From a checkpoint of a small transformer trained on Wikipedia: 6 heads of 32.
Each number is 500 + 50 x the weight over its row's rms, rounded and kept within 0 to 999. Layers, rows and columns count from 0. Numbers have three digits each. The size before them is the row's rms in percent of the matrix's.

# gate: layer 2 MLP gate, 512x192, rms 0.127, rows 16-101, columns 96-143
# up: layer 2 MLP up, 512x192, rms 0.125, rows 16-101, columns 96-143
# down: layer 2 MLP down (transposed), 512x192, rms 0.118, rows 16-100, columns 96-143
gate16 116:576410565442495550432411571480460529548468506487496575564462466555531484440509547529427457453509542562504506587524493527544542562538440394499537
up16 126:398556477597518506515475387523561515450464514470491480460552522487538575482510447437477435546543427434493522439487522470469511451416551539522559
down16 112:505395470472569544557508461465423428499517503504625545424429451516500494516428459555427443513518439551545468449465488436488534510514543504501502
gate17 118:500539529486399530495476507488462583554526435479548479507432484600477485443537459542482499577467492615527530475567457412435406473512470355490509
up17 130:463496574518517475442464484564530564487576483540513515467495474563450490487469497599535558531533494583498570448559439426552424513403442427535468
down17 122:466515460514511444461554520487495464532434488398512506577538492416487523523522440413484478551481490441504471628439546547504564447525594560573588
gate18 096:536537537487476443499442437405546517564521571519402483476472494456521498566508568513423461386534553401524533532571444465487498515557489505503437
up18 093:528448480483581403466435506463517457499543554527401388546552516538460490500490541429480479448480514332461428553491490492516455433545477574433476
down18 100:514498520487496469499475495531565477466527566554443405460443462465463482485549582482486474375552524388515433518502501337499484430556505531485460
gate19 077:547394545404472541453492474553501514519518460390538416423511502578532498440545429556475537553583497475555512583516507562494413531497514479515477
up19 078:562482486421420551473542594521466428503525512432481506507466509521505484567480493547491612520553469598494483513514488470513553601534521490554507
down19 077:464501497569551449519535433445605437553409523549466491524587555511523573476519443443452440583423507556501449489506462485486509556465492517431419
gate20 103:613531465540498548547512595469503502468429502563531493466487418487474554465493549495471569510540420446382497536430508452425502490531574511500475
up20 103:458544463519504499513552462543578497499562497446372557426529472452452466487459456492525471527429483562583428472612468534598438425400558550403517
down20 103:502541478499504532474487503514575449583565491518398574491486595483491476545543439510577465494509547536584460453535451497693503519404525577448536
gate21 107:500497596464558472496488501480471542502512501534491513469530489498542473482587467500519620490462544554394522442585544431579437360509451560477429
up21 100:527507600497576482439479500483435524450510520538447522490522477564512495502504449501447597493470555480419517484498557433577430380495488583475421
down21 108:512496550404547515497493514436458432524433503542563539493469540448487505444527515607482555410524594534428516490465484465575435420545572482488464
gate22 095:504500477458468474529410447484563592434464556510408503550472562452411436505403470522455403447358404532459490452486496438523499542460549392561549
up22 089:498486576548519460573406428539588597426429549519448486512475567446457445473345451523474416457419396511434519450482488450518480518517493421614500
down22 100:559560562492528468576403479452522585507520446512486375512436539447455530467521446542483401439360437539442365479445475585499511541420579420453456
gate23 073:540399517502424608455420535369498564399528415420515414539504482501507359496537523517479512505441540514445582447491439471427471507524462544541519
up23 076:535481448510475514551531581544533550587404451473533446604477549505533562426458414396453405456545545542587528527513598430531500479516551525563493
down23 070:553500527487579505540532585515580526517523457551388464532433446497516496592426521476515422463541510537536489536558502525536475565502538594557500
gate24 114:520426476464572543550479460414515590507549523479429588492503489560489529565494452496526480455560532545396404334499413488487508480572617474504514
up24 119:557436599463541537485499464412541566465497557579451530491495547521462461441479386467543515501566535586408465430504469506480499489584578433488521
down24 126:456437461529519458450440475460475476476518497383577481524592603544511483529366567461546552530526555515485446492506403478531496568526539532541476
gate25 088:525537424562439427474543510608519532517519434481449487452371431407487590474417458552512576517496569456448372453452477535465437526598518483598524
up25 084:444539473478526495513439551534546493532473546474520523518526540521415507579493453397443449583510503528505427461436580571511422398513539477498508
down25 092:485565482478568471530397564520513463562576543513541529528495418492567550486518429534499561508534547520438356532590491465458470476572584449517441
gate26 120:517416533480493503470446500507488555531531498633558467498501413485578381515393497504454401467607523527446498461508536491435580528573498523518380
up26 123:554452479538401588507525576493465493463524570612553491486451463525561390503470523569465496476644498589413495448523479532542580562582524502468398
down26 116:495410550528442493514513472474497463515535518615601454501451477531550425517451481505387457463582552532455460461532555481474545561627536486460420
gate27 072:502572463434516500341402562455502498522464514503476547534441468510448451540522529572439416411384506544481608462515477497527537445508540401406546
up27 069:537334592529506536487499470433474480496515468505434471497611462408506535537519483490492523592564520483463439543447471617519443441600525446521496
down27 083:548490532440538505412535436501481450511473427519498407515607509363457513421533477495520459543540445445458497540394394520555401504525491440544461
gate28 076:528532491475620480520433437506521485557478539550538448601447493412433454464485468537448551530525491516539430533500553531481467416550402484496507
up28 076:520462516577531455505450378568510580389468483560523541513399494450489541513494438552449537503490491373500561532460513544482477582490445567471532
down28 076:506374514507583536526472429518372409456541538489503588475457451434533468461578498502445473533490525504450520570459435464600546471542399437473599
gate29 078:574512405485497498567504527595517535478561526484458583508503467419536447604551498462501568526535485463441472514517473448496457451513526482404459
up29 080:457541558509490546518510486529431443665562496491485442453515614540425458434519565538464559474442632440545424517496557493481526527452467490450484
down29 085:477558518452483531509518415553422458567528470535457474430505692570477477522468505545562522473389589534538434587479497486464514533413494593542441
gate30 076:454493462462535494495524439480484495531448535526450513483452539489413493499513421397537473455501406489518584497403450470557458445493527507502494
up30 075:459477443438430465549516397561450477518438558452518485435468518521458452430474491405549431560529500511466430486415430538606429456507638470587533
down30 080:428483477434578482472566464441514453541434513484491469477384501486484490466444527527441510418409472477554522525467431597577399477461493522550531
gate31 098:496523490555470523484457453486537573463436464563580522519541530491449366526418515471503505417466487483602539529506663526470513533472585431463533
up31 099:470481576506611515502450476407526490573520507490429583515488440477474554613508494573462524460465578537481517568536441483545452423491451488545424
down31 100:572609457463411445419488428438435522487530549530505483478467595456548395442353532454426496525564491428509497570499586571477561537462512538468484
gate32 078:625482509474473549491384665404552466398453457472473531437637484587470463436440517453440482495492540470490627460466506446511517519554521570555502
up32 080:472439501446465476442548395565484549596511455487646491461408548487502475517528484392476579535582414474561556483499514479530505454467465486516519
down32 087:491424481468467484483560418583424509593578464491567475470448493478522538548602510458527506542572447450492457489503470495483512451459484502538443
gate33 092:528540545557461452470541575480489492501523477586444550536462464473437511549427458465551516496481472506588358497473546414535568572440478518495501
up33 097:426507503475474541633441536541527475458525538419530456502505529520510525419547428453415416545439460514404509576471563560478480470534520536554553
down33 096:499502523578483475484527519484496466495514422576544539557431468494390455515453445427538473537574462481563470403573557422462535549532450531461488
gate34 084:481503462485607511515468458437526577442485487441512550555490436509524441486489437492461538542468509463467583545589522568384520483566500540534549
up34 094:484465497515470548478556444446519414452476548548488447517486560446426510475527489558558500551514476414587537459459498442549498540399432479493485
down34 096:477541473430501453579414579429443561471453555490499399558502407501582443511426451566507565467470470547428426508601522566451572505489526524545531
gate35 099:571459600480541544509514557577425550465424506543423492472559521445385493570560489514429508435477508576519475526499507485552517432508513545564457
up35 098:415585359551443485528470518427586532522512525451502534597409449590565537469406511512580452544474514430523487459505448543458522571505522507543470
down35 096:380489411490497456559456479467513515507574525433439488524528454602554574522504470549563544642516480512501521532504511498424496586497479520469449
gate36 105:480490471512384474543556573501480516461519531535515511430340535557515494496512441601535536427533469470477484467590483526548503442515439455481567
up36 113:518501523446595489457481433484523464528498532454516477562584446398430535482571528383530513610462487565468581469399539485421480553512571586559447
down36 116:555505420535440494510544518487505577496502494511443577417449499593545537541445511597453442380521536473533416541556460474635499446519449418465583
gate37 107:580454503430523541469579450479505490456506561563479560544516518568476478401468492517589559501540486440513549526459580454559488520445518527378493
up37 107:571490508473482512429581497495454511462455477550486547488549504507434496373490455541531550541593523526501428538509515527546494507422486455435489
down37 097:512459542429447561475619445505508382402538507415524525548524553581488524453529531454512455445495537497541529507477499488586557476461517500510539
gate38 098:485484451415451519488485539421524478518443406414467413574523499530511514448566373498505548544646523522450489508572527519416575491528530530402532
up38 109:470471575544528545466487489494424516597598543593484606527498546493507502510501583545540420561376466456532528527499461423589399519458500445594430
down38 106:553554469504518483562491557506481582484432406426522407487544409519451532476503434471467541470624531495419513418573519567457537524560507538389595
gate39 078:417441438400490530454552476463405440422370487537451443519469562553454416553498481537544507489492448541487598429474572480497519492572387525410504
up39 078:398441594451528557456502503430426452447444526514473454542493516509468460517522412505535461480489449519467675454449530580477510436568452528469525
down39 081:533465556484420490506482527549489492514494473547469475445528484539597439502480534436461464500475454537474379512398455460484458550459473469628449
gate40 118:446522513529464507468428438549583538446410554523482413439418535470402490478485528545520494520446499505503453517495485470536380435511416560514467
up40 108:475431473513495497545457517462535390458541433492447521488512502437517563483531516472524459553631518518473515430531485501458541543486485549492514
down40 113:586493538470531521539535614490426536530566430520479554506571533426564552538458510492491532566522522536549482482602430483400570544502526410510596
gate41 107:442515534581422474562543563493402525556404524526481510535443510568497566539496474394536550499449527588520507499475505513502506520583482491496464
up41 101:531529522438490365434472490503460402565563492542450518532530502454555509549504567511594460492548527459486504456396491496479488531507519366502516
down41 101:499508433467471547505506542527544454485607552476477498537546488429441525549494542590480579531574521436485428451535491476526551546439515568450410
gate42 143:432551385492519442466438482547495540559458502594505456575489401537480535450551450481608496430492468476435430496577446464466505542475514499586553
up42 140:491485394531533443418406472527525509460434598514439452664485484604535506488453457513597452502479470488410472496520481513450462531499584487582520
down42 127:497517450423462523521493442466509483498462526619551424518452430484458566478580501551527476418466491544524470508548461538496481577476597431540514
gate43 075:577518502576644503519520564494496473517499490476553448428476425458438491559528517459565444531542480509544415573528424518582451499463554452496503
up43 080:466457540419394442431505444515504527519519523510517533501694533572567497495481519529475488527465464448529571466522576517436582534554453534585509
down43 083:530506465499349558397476422470535524537482590620538578482601501543566482507473445525511457521534534482444503525519438500391521508576505480483453
gate44 078:541448472518410594556524475447497519577576477472508521571427521522539518463493571504517549416539376535485446452436503419467492556589519454586579
up44 082:425465524492603460528461466527544519402456509586468517417587524513497577534519468515425502544441552508484477524560526568506506410426504568427500
down44 088:458555523522417553536519492510506461519525576487556488498389482434584570543530521497518569516570391528519484513492490454491508476531411443499525
gate45 091:483458547453521566588382592482515529613485449446506505511495430447535558423553550489442541507501532547516564483560477461566467491515606448547503
up45 093:586439484523418523533434569504560530509540467410526526522561507431629603491542575414438484494435541528475543487509363542558479506544624463477576
down45 098:466437510461557466461339448513495546491444608516520491541476444565528527492527546481432484544519522375474514428518504462570485497525565445415542
gate46 107:501425530527451530485459632559428516561530508548485538488482436524447474434513476507498536465391577460408534528497513446527442538452478521496540
up46 108:517481535474471436440444520489494480453507468498469543475457435545462553357446553570476531400444497479451460552556453503471547526451452513442452
down46 099:489552596528489526406521632497480518421453487425544538544567403437572398520447482493536414442440517543430513464415516482554605539530535475488527
gate47 105:387443516561485513496481470450548561525588444503461440410450467489524531446627509430486411321501480500504469396484476499497485461468561542511494
up47 102:604478489524524475497445512503422442521440577555537553572523550461480492554448504543466582634538509534456525573454543433492570506492480411498573
down47 104:605487562497491523529373483435409419417493514493589496573594515538497394539473585511500576585457479517510556564455474439546487541483523448624525
gate48 085:483531508439535531518456482464471500472548657522511557418519468432550580545393559535486495456523557449505433530522481463468471575428469556481505
up48 088:447495549466548538629446495540588477422603636454565551498543552544544515539447572499464492514453596425535507520484518489534572455436504509488515
down48 091:568462556503488529535548482488468487425561588502420527572505535485521536499526565493528479435492569475572521487461530493495606613492470540553527
gate49 095:506500491463470529511590573525470446507542444562474565609503506525527493569511560568446486447604481461465538507523479583477467540487448579578498
up49 100:431526557446611539456446462603516475526492546502476562505462554420504509437505485521482422539499525497514501529448476508499491459483517432605546
down49 097:470451502477410505497563445445417579445503458475542435518568488552481407521505464530552554594464413473521492539534540510452465537580504475554563
gate50 102:448365560504565495560478488568536548549552512502549486509482502482533529500539535464566583529461536465455452481545486429492427394531612401456515
up50 104:597530425390518484489466541397494540508451432566543590454461524507529405506510421578501429426455469519580522528485463442431524559488430492520547
down50 104:464604469556494550380532567430496463553483493438485476495501526436473489491563525419480547538592482528514437517489563591566535553518438522580502
gate51 079:442558424556498507436459541541496501574425527482545477487364476491528492486499550440584573452475602392538415520556481591542439546417566469392461
up51 082:447475563440500510453505413430482533489494534509458533573500619513393489546494479510432446580538372507490629474456455545422515454557475517558493
down51 083:539481520419542453540499435453547409580497485488501421513566524501455562574489495474550583455500504557540531495592589431448537609539516507448557
gate52 091:473576397429512441496581398461496486502533473537566453474491598504567520571469545564449555459492507502463476447498510599496538456521460509411517
up52 091:563436541555477527516462546467500525516477479493519556502474428550525506499477504504535480477506512531505565549490472388475475596426567576607524
down52 102:524497403567512384505491457495572587494489524593504418497427555477468590452556469494553477555552491478502583445464385551459512376563524428494469
gate53 090:616501470408564457490506512551528497459513491487531534473464428469488469478435477523539578490512489518443479480588505525475466543537634493535538
up53 092:422579540460454588504529511509510440462458429485517408439511495552521519561534503576490334459447522439487462439432479507545518529501413504420456
down53 095:556490462506516535415566482570555459455494429553527592466425456454477528537517517494527490588419542431533505521460460425481460478432512446578522
gate54 081:471513522524516509464519596541513588607488587453600615565473404562460520511485514433522461557538515503557482483595471556501450564529483488534508
up54 086:560560536477534516509541552554465646464429585542480476513484568637449432547476541516484547540472545588501470386592498504464515545524482522437435
down54 078:517493499520513549456520429446509559526474436505484526444487481458538523579423553440571496490501495502569492527436592594516455507466468517587446
gate55 080:437494454471528505507402445506575390530443506405650524574504344492496556515544476500493410476447526568498485502514553501505496411525588469530510
up55 082:478515502514396529585486454524567418489462492473656477525472389528488599535501510436527429492436556557446493564543570550474529541530552481535437
down55 089:512545445555543486556525480496473471450541444440399518540521561420566561461546479574457529483533464518566514437493412436512543489529380481467540
gate56 106:550524419471499370498528528583494493568497477452454486583460501490507464430489565573532464536532445505436402556504459576566347466587432393480412
up56 103:533516418459528430498537511540447499517537484493446466524389535486514465478449569554568504468471538563477420467417581504549494491557515423476509
down56 104:542411492490500459447573448526529478502490530380522481502427589522549496430484539638544438540506518491496501535514549580580440434598431398528378
gate57 097:531459450522515493535575528520457500478552490521546446442457508597441480480595574624571471456486508409471514464479449424469422615538446533496524
up57 100:440519504452585439463468481537569397502484535531501554519581486524556576519463442509555556551514490598452529517500515475448506465485556469579467
down57 099:493581412537518472535497495354548550460479442547518447473522494493428535573461468456379489475532504513554561484496531497549552512503538474501537
gate58 122:590503527521440493453490599556428427453468506505503411514494478458557427606533587532540511427505483388457515529500499446474430474524456555500528
up58 115:561541435484501472427508599579489576505552533499443523537493546499486505503569483485478533487585444462430536496539627550526500415581545482479507
down58 098:461502417571565561493442513570419495497500435442571458480527527545467458500613473503540490456526452535572528382472538517482462434648449523461433
gate59 071:486608492419471472524514453504516523538547482531615552509487446494506519549541582434468462523608531530525513557425494385493490416543531457538507
up59 074:600564467493482440521524545554469535470504424518506490513453479474505520442381485531390459553452564507515414446488545423572526504458574479382538
down59 074:490538589461395466490488474481499510542489564501493533549425525490428506540571492464521532426563480537523501517423493590514508523513407544523473
gate60 089:487476525580452543510419506444523513480554432425527487543500484465538537509464454372446450509498470525488512453537438438507518462506515459497471
up60 088:579454522562551523435458440475521538442574511423463532597528523524518438447377532476445461519506484472455512529517508468487542392469571430560486
down60 092:485551504613455547499432543412511569473527482468509433557542396534548476471456433395444380452482461528519491411474415447539530475487520450451480
gate61 082:438527603488512407505591515473455479465558493453572467518461485448450472425494475453498597472513492410518535512527520530567517518474483540465498
up61 085:458519524406535461429514438524460465487578612476489470457566420539471579415494481464387486523539505508468552469512485471545437495471586501538504
down61 085:629571401482467564520530519418488462358551608433481536492511506484487401471477496533472490478531504439524447540545537596554580389481535459441439
gate62 075:534438550467443588483454608475474483483546437526428591451431563599455473439459508379531405590551492519524521439427461498504474449524512452486430
up62 073:542477457468550537511504436540444467429512614517485582528441473592494453467493522499480449610530512482457490471456509539467517522487556559512549
down62 084:515433500470499529507474591440447477426507585527437578479504635604476518567495446527540415577533492495511535411473484485548471478493471527475459
gate63 109:554529451573574464533617483419471510499527475499509524476551564477484504527483451526505598573452403409475447509520477455478444446594486444453478
up63 108:497435492468456545511436479554570504437440489616496501559496529596567425491536490469560488497482481533577556507563466444578575567473564606472527
down63 101:524533507574427507409507473563506472517480507365504545539562495542440555467523544551538482465552540404549541457510581510444514558469675530398456
gate64 064:543527505577537478538561464391461494517515474555422473519483452554476476517417453470495542580527522432450474473475516509504504443495509464522394
up64 070:446465599457541489483531581472446514381555490566428454573551474548483493495471395519435485500516497404467545438469454456518641451505540511518487
down64 071:542475539577524578477558531527539490467474478529553482536511326527522403501444647493446464481546425549465446473461487536461450387475534512469447
gate65 116:541454549509588535512516514508449499465501513554521479490531522523591419427512509490622487466494534492566505458578469461521445536497503495545429
up65 118:463554527581578488480546521458544436388546598553555527489491480490546427414502411461528523446436487520494425547478442497484458626450550541452526
down65 123:551518533415534471553487500382515496481583509546469502527497494485486573400505504562531552485523562509462404526423399498428477537469515443462528
gate66 073:524578541595543497565485468527492505496500468461495576524511470471547586542503531572577553463489553485509474600578534557465515531526446456459572
up66 073:452555388484469503429522530428468514509483526479507505477432522514446394483533545482559559456484561552450615460472486509546483475447459591491474
down66 082:632501542566589564483498466534520480517476512493492394498613484505518540492544527543494594576434432530528395495564521529502470554548476453480519
gate67 091:470560451517504492542467497440550369499431525480536429432480421537534470531501495510533494522544529576484498542457451414477412517492512453366484
up67 085:499538469679515583454486484513510562524512453553450433472497591520485415475515429344491482467475469494522436555491548494517582588457502556598459
down67 083:467445467483572576488456482426473531394481408454478443508539521563526494490574455559464424507523470468446420526381573508478420556561506526419451
gate68 087:499448563396459493442596425515526565506491503562475450483566521439499456444505538506576522473547412487516558451527432508466438516431500452514493
up68 102:440427514399595472520516504439527528463488455434515393450645536470517531533496496507417435498466472513491529455556568446479506527498519540507494
down68 093:450536534516416586531519534490442481615580534587469568542521398487469514470605490444548601409491565475576455494537468527519560511474479470459483
gate69 107:569425438551437442472472437409531537487450462390516392569526424444557529572495506539462482527543486391536528450428584455422507423457637424547480
up69 105:491594437509537407517511497516452341450538546545481557492438576456483495555521509464525433504546529394500454562473465531546510486525498441455519
down69 103:462516469489466390547480499456540400579476522462493407473442521486522540554378511457548490450518583355478463572548525496486515497489489451525468
gate70 098:543446548587537546463467501462518535528506450527458436527510500584554447470502435533485440494557456412544552508492444485607516446517604513569532
up70 092:458542462437391424535539492554459480471521512467486536473516501443435475563489549461595518461457453531499474468527516455493430561501473562343469
down70 106:446476416407486464492453465445461496527480527528507493378494456490563512598465558466439456390461463536474497508543556508461490447545445514441478
gate71 111:536514384525598454575499514485561487490462577506530509508462466498486544475463609618518498496508483473616465561531557480590572418498559494591493
up71 106:522518471562572498545470450542509500541518577477513431506562437462494535457461564544474480452488406539573494578505545537599548381449594506464504
down71 117:500535491517538533547533538481510473474524480454525455565522467399455499439483573614511483534499459518618466570610522535594523438478508496549528
gate72 076:399513534540480489480498543479475558533502526495386522512458510446418514480420509504495434532473527555491440503487500570413483461491481421565503
up72 074:611515492415637571469484554544508508477532465438586465535505425560516433546516456541553531498469498499496515469504467498469561513466557458638451
down72 078:416526449478447465461437487445528498472428557558444496443447503500422525492497533469491451454551444483563514505502453513575480508573447499436562
gate73 080:570449448482480477514494475508482526477489413434557482455579515599575467499501500548510525487385433530530523537438403550468525507457443414535504
up73 086:586569449504544488492449468443463495529403469489491433524474531444522539517511556429459539544517497541510506488461547367522506483562444598432512
down73 083:581489452574525549511389475522440500423475514511462528432446489586530433518453519555472529452445539537574484529444462600515534431411434456487576
gate74 104:478434472458509466535533487427475419481482566468533437364475500464447604546526434515460541485538495554477530468488498459516509405464444499457434
up74 108:520495570516506602470473515492572605483486453477496418566502544479466422415551527510541455574474442508564478504574517501454428502523530470648512
down74 102:558626507522410558487462568517576585520486426546487497580488507467540491501457529483588530521534508473621488502559438547522484557603520547489512
gate75 117:515568469434539541547501450491569543404563499352582556488511496416531523461439448498495481667539451502496408488500413439492497535456492435564532
up75 115:606541455398515519556497528505459598574431476552483426444487509476506537500555525459499568464481547531419488492469586501613494454574451486482531
down75 106:474539542553473470546566447525509527473531467478481549514516514484575549487485481538483541544495554467516482518549441507440506561438559477496551
gate76 100:504537515536479585511450577519511472503443503508446500504500578482601418535435538465533533480503506535465389471518434491522521543507552482514449
up76 094:527635544487522459572565545548531502584476570516465491438510492467450546582519484519540581535505644455404479536519472496500500484470489607491397
down76 094:489564509423473542538519605506561493503434527451470529527578434449515453527480490510506447525496429564383483443547473551531477484406602588507532
gate77 101:505367387515536464445581441459424478455588524529353578368462474532549490466527583461507507583545569562474585429468472486519497516459456541556408
up77 096:496459453467530506461568512552413433479575607567503538475427469544524592488514535465464475518489470536446499481489515500389522463467457447520472
down77 100:433574565457491454514408441432502598478501493434394481499601534575508521473489572491512606605527504463459393527489539409514541568609469405445520
gate78 115:500470428563438398511616548483556532539536451505562502429552567554425432521477577559629477506448507508582529465515490571482431422485435557503437
up78 120:530554536585505509411574435532446493540549527555464483465428493524515390491508559577543464478433532460635524592588488445451481502515498579479416
down78 118:484482407408484516439403486469554536463421495531449510478517604449527524530447523492480503481543420453437542497472500529591548475504490432472531
gate79 081:536420458466531474561458487571459505482437479469415489509416515494628484535460480384510585471475602521485318475466560494476520552544357469487543
up79 076:576434488428466432542446495522472501419363452525526501463488437564642571548507570520491581493453615467558345504510562526488545471492536505493447
down79 087:544440509473487458512478446529454502493476497451491442570563469471585473497456532371492477453376564489519480494418506560461555649490540473432464
gate80 116:569475494501379527536460526535473461561489553570492470510519451548561419523471535484492573461596480442461502570415476496505429490395505606520487
up80 113:509452507477539515383479475456543531403474557583499477503464448528437463470445493418501563512611448474545557526451490553476479465400509558504555
down80 107:501481531495528518476468425512488427466459468523560541501466417540491463498525513405507573480607421565567421564403495505495484531524501512483459
gate81 078:529513535431562516438468455527544539396435631573475483559591442448540529468593468474477580460457496588453549437498446508462504470496524519582511
up81 081:451484515486447526518539509490532455608516403490610486422525575538509546611439463519487448606493495489579492495471547487547507507529516545493540
down81 088:455461437549485497530562541514513470527558482461505642448444637526402371532449411417516423607499473462456503539495496447531462469529463510494464
gate82 102:539489518478545436359492536507490614459416492468519452500419445514541470487532416530507448460549508460492556496452478435519408406539666489606559
up82 101:460475435547431539548503382523452529504570434511500540569490516546439562483468577470448506562499549473473467530506557484458612553488438535433470
down82 106:501503454491431557528434341558487507496553530441468573577598514417498547486473476506530562545447512523483393501501544520434609543465367449507482
gate83 114:511562531530581543556514455479542411432420603501542412495469492499485613452509428443493541475494582552467425484481454490340462511459578462405559
up83 119:518575498528584529600485466434511433403418616506541480491453533529489624503547443463475524468447571511480444477476482520329478515491555466397588
down83 118:564456577486490498456494520466543607565587532452484499530520471511598423513462594578535431396517493507488524543522557521600471495517476517555429
gate84 099:569429583539432506465464487445524571612543473470530504440544491472499599460535489476509503488590570498494462588517444539547436395588555440500403
up84 099:490478505468527510420446517501515525514553455485497584466492506431539454405480500558554487486547541463452463529482544488444390429565609454487535
down84 104:443518521396430481413474608494562484464597493541459607492493505423510444388469431541490473445498512480452548488570574526475497424558592495581487
gate85 117:490487578499554523488438458487530529428442548470509516487449505443557502526466519574490461480395430529465519485527576513525454586543482550445542
up85 123:549505545464463553486428474543418489522503465500540506470431440450430471442430475505544391485580520457427579509453480503405457487517651563527520
down85 109:540557556478464536494462457543516479537442473620535504443500432431454491514373501586510430493496540446437583506537568509423447384472612557513514
gate86 094:488472480442482443502541546528451502488531575531529457485420464493496516532558419448516533429466535469524557574494537412548469447393428475476468
up86 096:588471489484530546532492562438470559498506496502475470585498470515480474414476491557433405391523491503555475520364480516483479549454588440541498
down86 095:531485478416466534564546465474480448522478464521481462475533453570507568484505490451559574376524529534468537525484525433476509451445473442523469
gate87 090:507512463518531504592525526551487563489425476435538377432517518457589549492505510496459534571473572531526483445548435473540421379529457502400392
up87 088:534503476503550519551494542497512534569427374483502521425459413518498516484471467527481568549487520518579417512465441513539437452491564523561501
down87 091:479515453457505497504433563514507448565377428601588473414485449549514520531422468565553462559503570520507494460522538464495469462535497572489466
gate88 111:508510533526509522429481445521460488549550567429421475535432444519511327516591473508540433485510542571540487490473450597462484478532462508524473
up88 108:560497459551585607593530580492456611437547524424522471545503464413611498485447551439447551561509521379543461497452492526566414499540599471396435
down88 104:488501515481470448447418488520529505438456437448547508409495530570468500545505443517507548559539503509553545480581544523497503495468458501581359
gate89 081:580504508441532533546403562638473544560444573485518521479503526597542505517486519560401514417568540551483498467482449461461541477442546544464557
up89 081:491504552590586463535596543558505447453456454437514460502494480387467466592605408533623456520509475431491531439453443564503522467546494431458459
down89 077:427452485476532494479543516436538490437485369636462524530505586477554582536467417578484479486484502406461559494454495535545479488567497563547508
gate90 113:495430526514514522502434472514527536419536535466541447547476588498401495527575414548539486550519471470468410441583616484530480396411569545445448
up90 114:552533543467509516514483560480527460449497479493510545593445544560512576489546526489527466567560527490446421467506568521550425480463533505513395
down90 106:572474583520467456601515453508474572565505487489554497515472552529367508575546549457474437572466554432474452466561536430539468455449529441483441
gate91 105:496480426550500476573544480531495448460586454530512525503471453568487535533455538573469473476463513430538502473456497411458515546492509485425467
up91 105:516485487526525517523497475525481550481531464526558520561452452498523593466460519534436581477481517533494475564435547510443504401449534477468497
down91 108:543552532475454455485502526420524413539499535380495494445502618497495468518511513439541396498502487549529531477587484473509549514574492522570508
gate92 058:558533513486513473417491521481485482537472410498555484596507500466440534486483577460445481490416515478449593469409516555476578528544471485529617
up92 058:450468483528440553473558486491483604427539484504455528464558480527462510566453557525567417487546557518471447510455497467450439500407518449471499
down92 066:515529440476508511524387433517514435558472398546501452526456541481392502495551544559496523536493448498393485514487390460524569420547495555578520
gate93 101:464539557517428494428490474574476458496495454507480496542472430560480573558502428525459487457466568565547524559607474488495461498520475497486535
up93 111:495555501493504517591443489539545482608531511508551500439535503438577434505469454522444530441495476421467490508503507537516554523505645534526464
down93 113:474436553441497525401537493539445459406470500499463438575509412553422578476512491439485528503497501496448487505513459475525535500540488475455517
gate94 106:544488551463497454487491580463506431567518469461510508544481601510438457528474469452514527583532464472465413523535430488623400452451447485447457
up94 106:517532503537497471456537484564531431528428466564476539443500577554498468585510543538565608497459422478559552496481519525597524450484485468418364
down94 106:526514415494513521477534444521512557424516514542483477436516454479556393444512554510538467467508549548476487497459562499404589540554512515525477
gate95 086:485582458530574512456527562420491539458551498545524582568480516474398459469526524495545498604527502499532593432489531442512473618530520451492605
up95 089:570496536512503534427502464550531415530430503529470539540434487561544510531478470457462445545504516408478543537404547558453537444563524542529394
down95 088:442463504501524507552509538498485618452506565433413526508504490435476549468498570542530538472495440564481494477550482430565464511493457518399566
gate96 103:529435490537554526530467516508571512573482465588457514524547442571540435533550570478523486426521455579499542485558456531454495602472592467553517
up96 103:463591507464533501454556527553440488543588512492506538514501503549486578418561438481433518531449560513464473495426503407496610468459494488491433
down96 103:460561518411499484471415556452457476454540464418555488487466530535495521587493459459473468551542493440509505479501526469520543355514504498554544
gate97 100:444418444436553509538500511475514562465456519581539399537513451475456560546461535563488464445491617504525572456549403539501528547492548508490557
up97 100:468535549504441483426509362559478549513488498485488512526478558397461436565473475509494624550452613496519565523501554396541594469500568541554411
down97 101:550509420616548527595514674497557428466411500526485490508494436551431544439527518507529503519517491532428530498533469586497516493493404532442558
gate98 114:557554440516524479578535524542488388493420509447573551443446440476454465442507423422503426537472451515420507487473482506483514462616498526489563
up98 116:512510484533541495533531503594476367551489574506518525506460495490425366464516433449506513592501452545469499512567444491560429486564421552430539
down98 120:524540416470528492547541501404474456536427537482517497492482472570438489450509412472516524565477484511353456472495530512553474483493413591501532
gate99 097:484484498464540504574430517546552503434538515605572412451514522601524484471465484427518472412569513526530456481453535429493472448488428546531462
up99 096:506468551534547488447393516530575551486626523516496533488472497639631429465457506450510492453533484484517435522472553481492449471532559527466560
down99 104:531475511495527503459519580567580546510491550564524407493495485620509425446461506492603499374583512504575420571499525455510425486536413565463485
gate100 075:534509521467513486560495630476452542451533498509650496482555541557494531525487495595468427486516542619514579501482486519485506494548507410557518
up100 073:489516481454465522508489506498521530466565515379531536592496437527496556558471534535524405574513612582552602505538471485435506502597494513521481
down100 075:615557482459422485568424575481374616460539508585399441502522471437473383527509542490473522540503547507465528385512528540543513552460453458501605
gate101 114:493508474551482532521523552564424573492488541511429434510557412496469491560435590568483534488491439452559489493576599452464498460440463514512496
up101 122:450531415586472497427565492589417495465456539498448481548487508445507557461472530560535409473575479475571517559527549459441574477403483592489437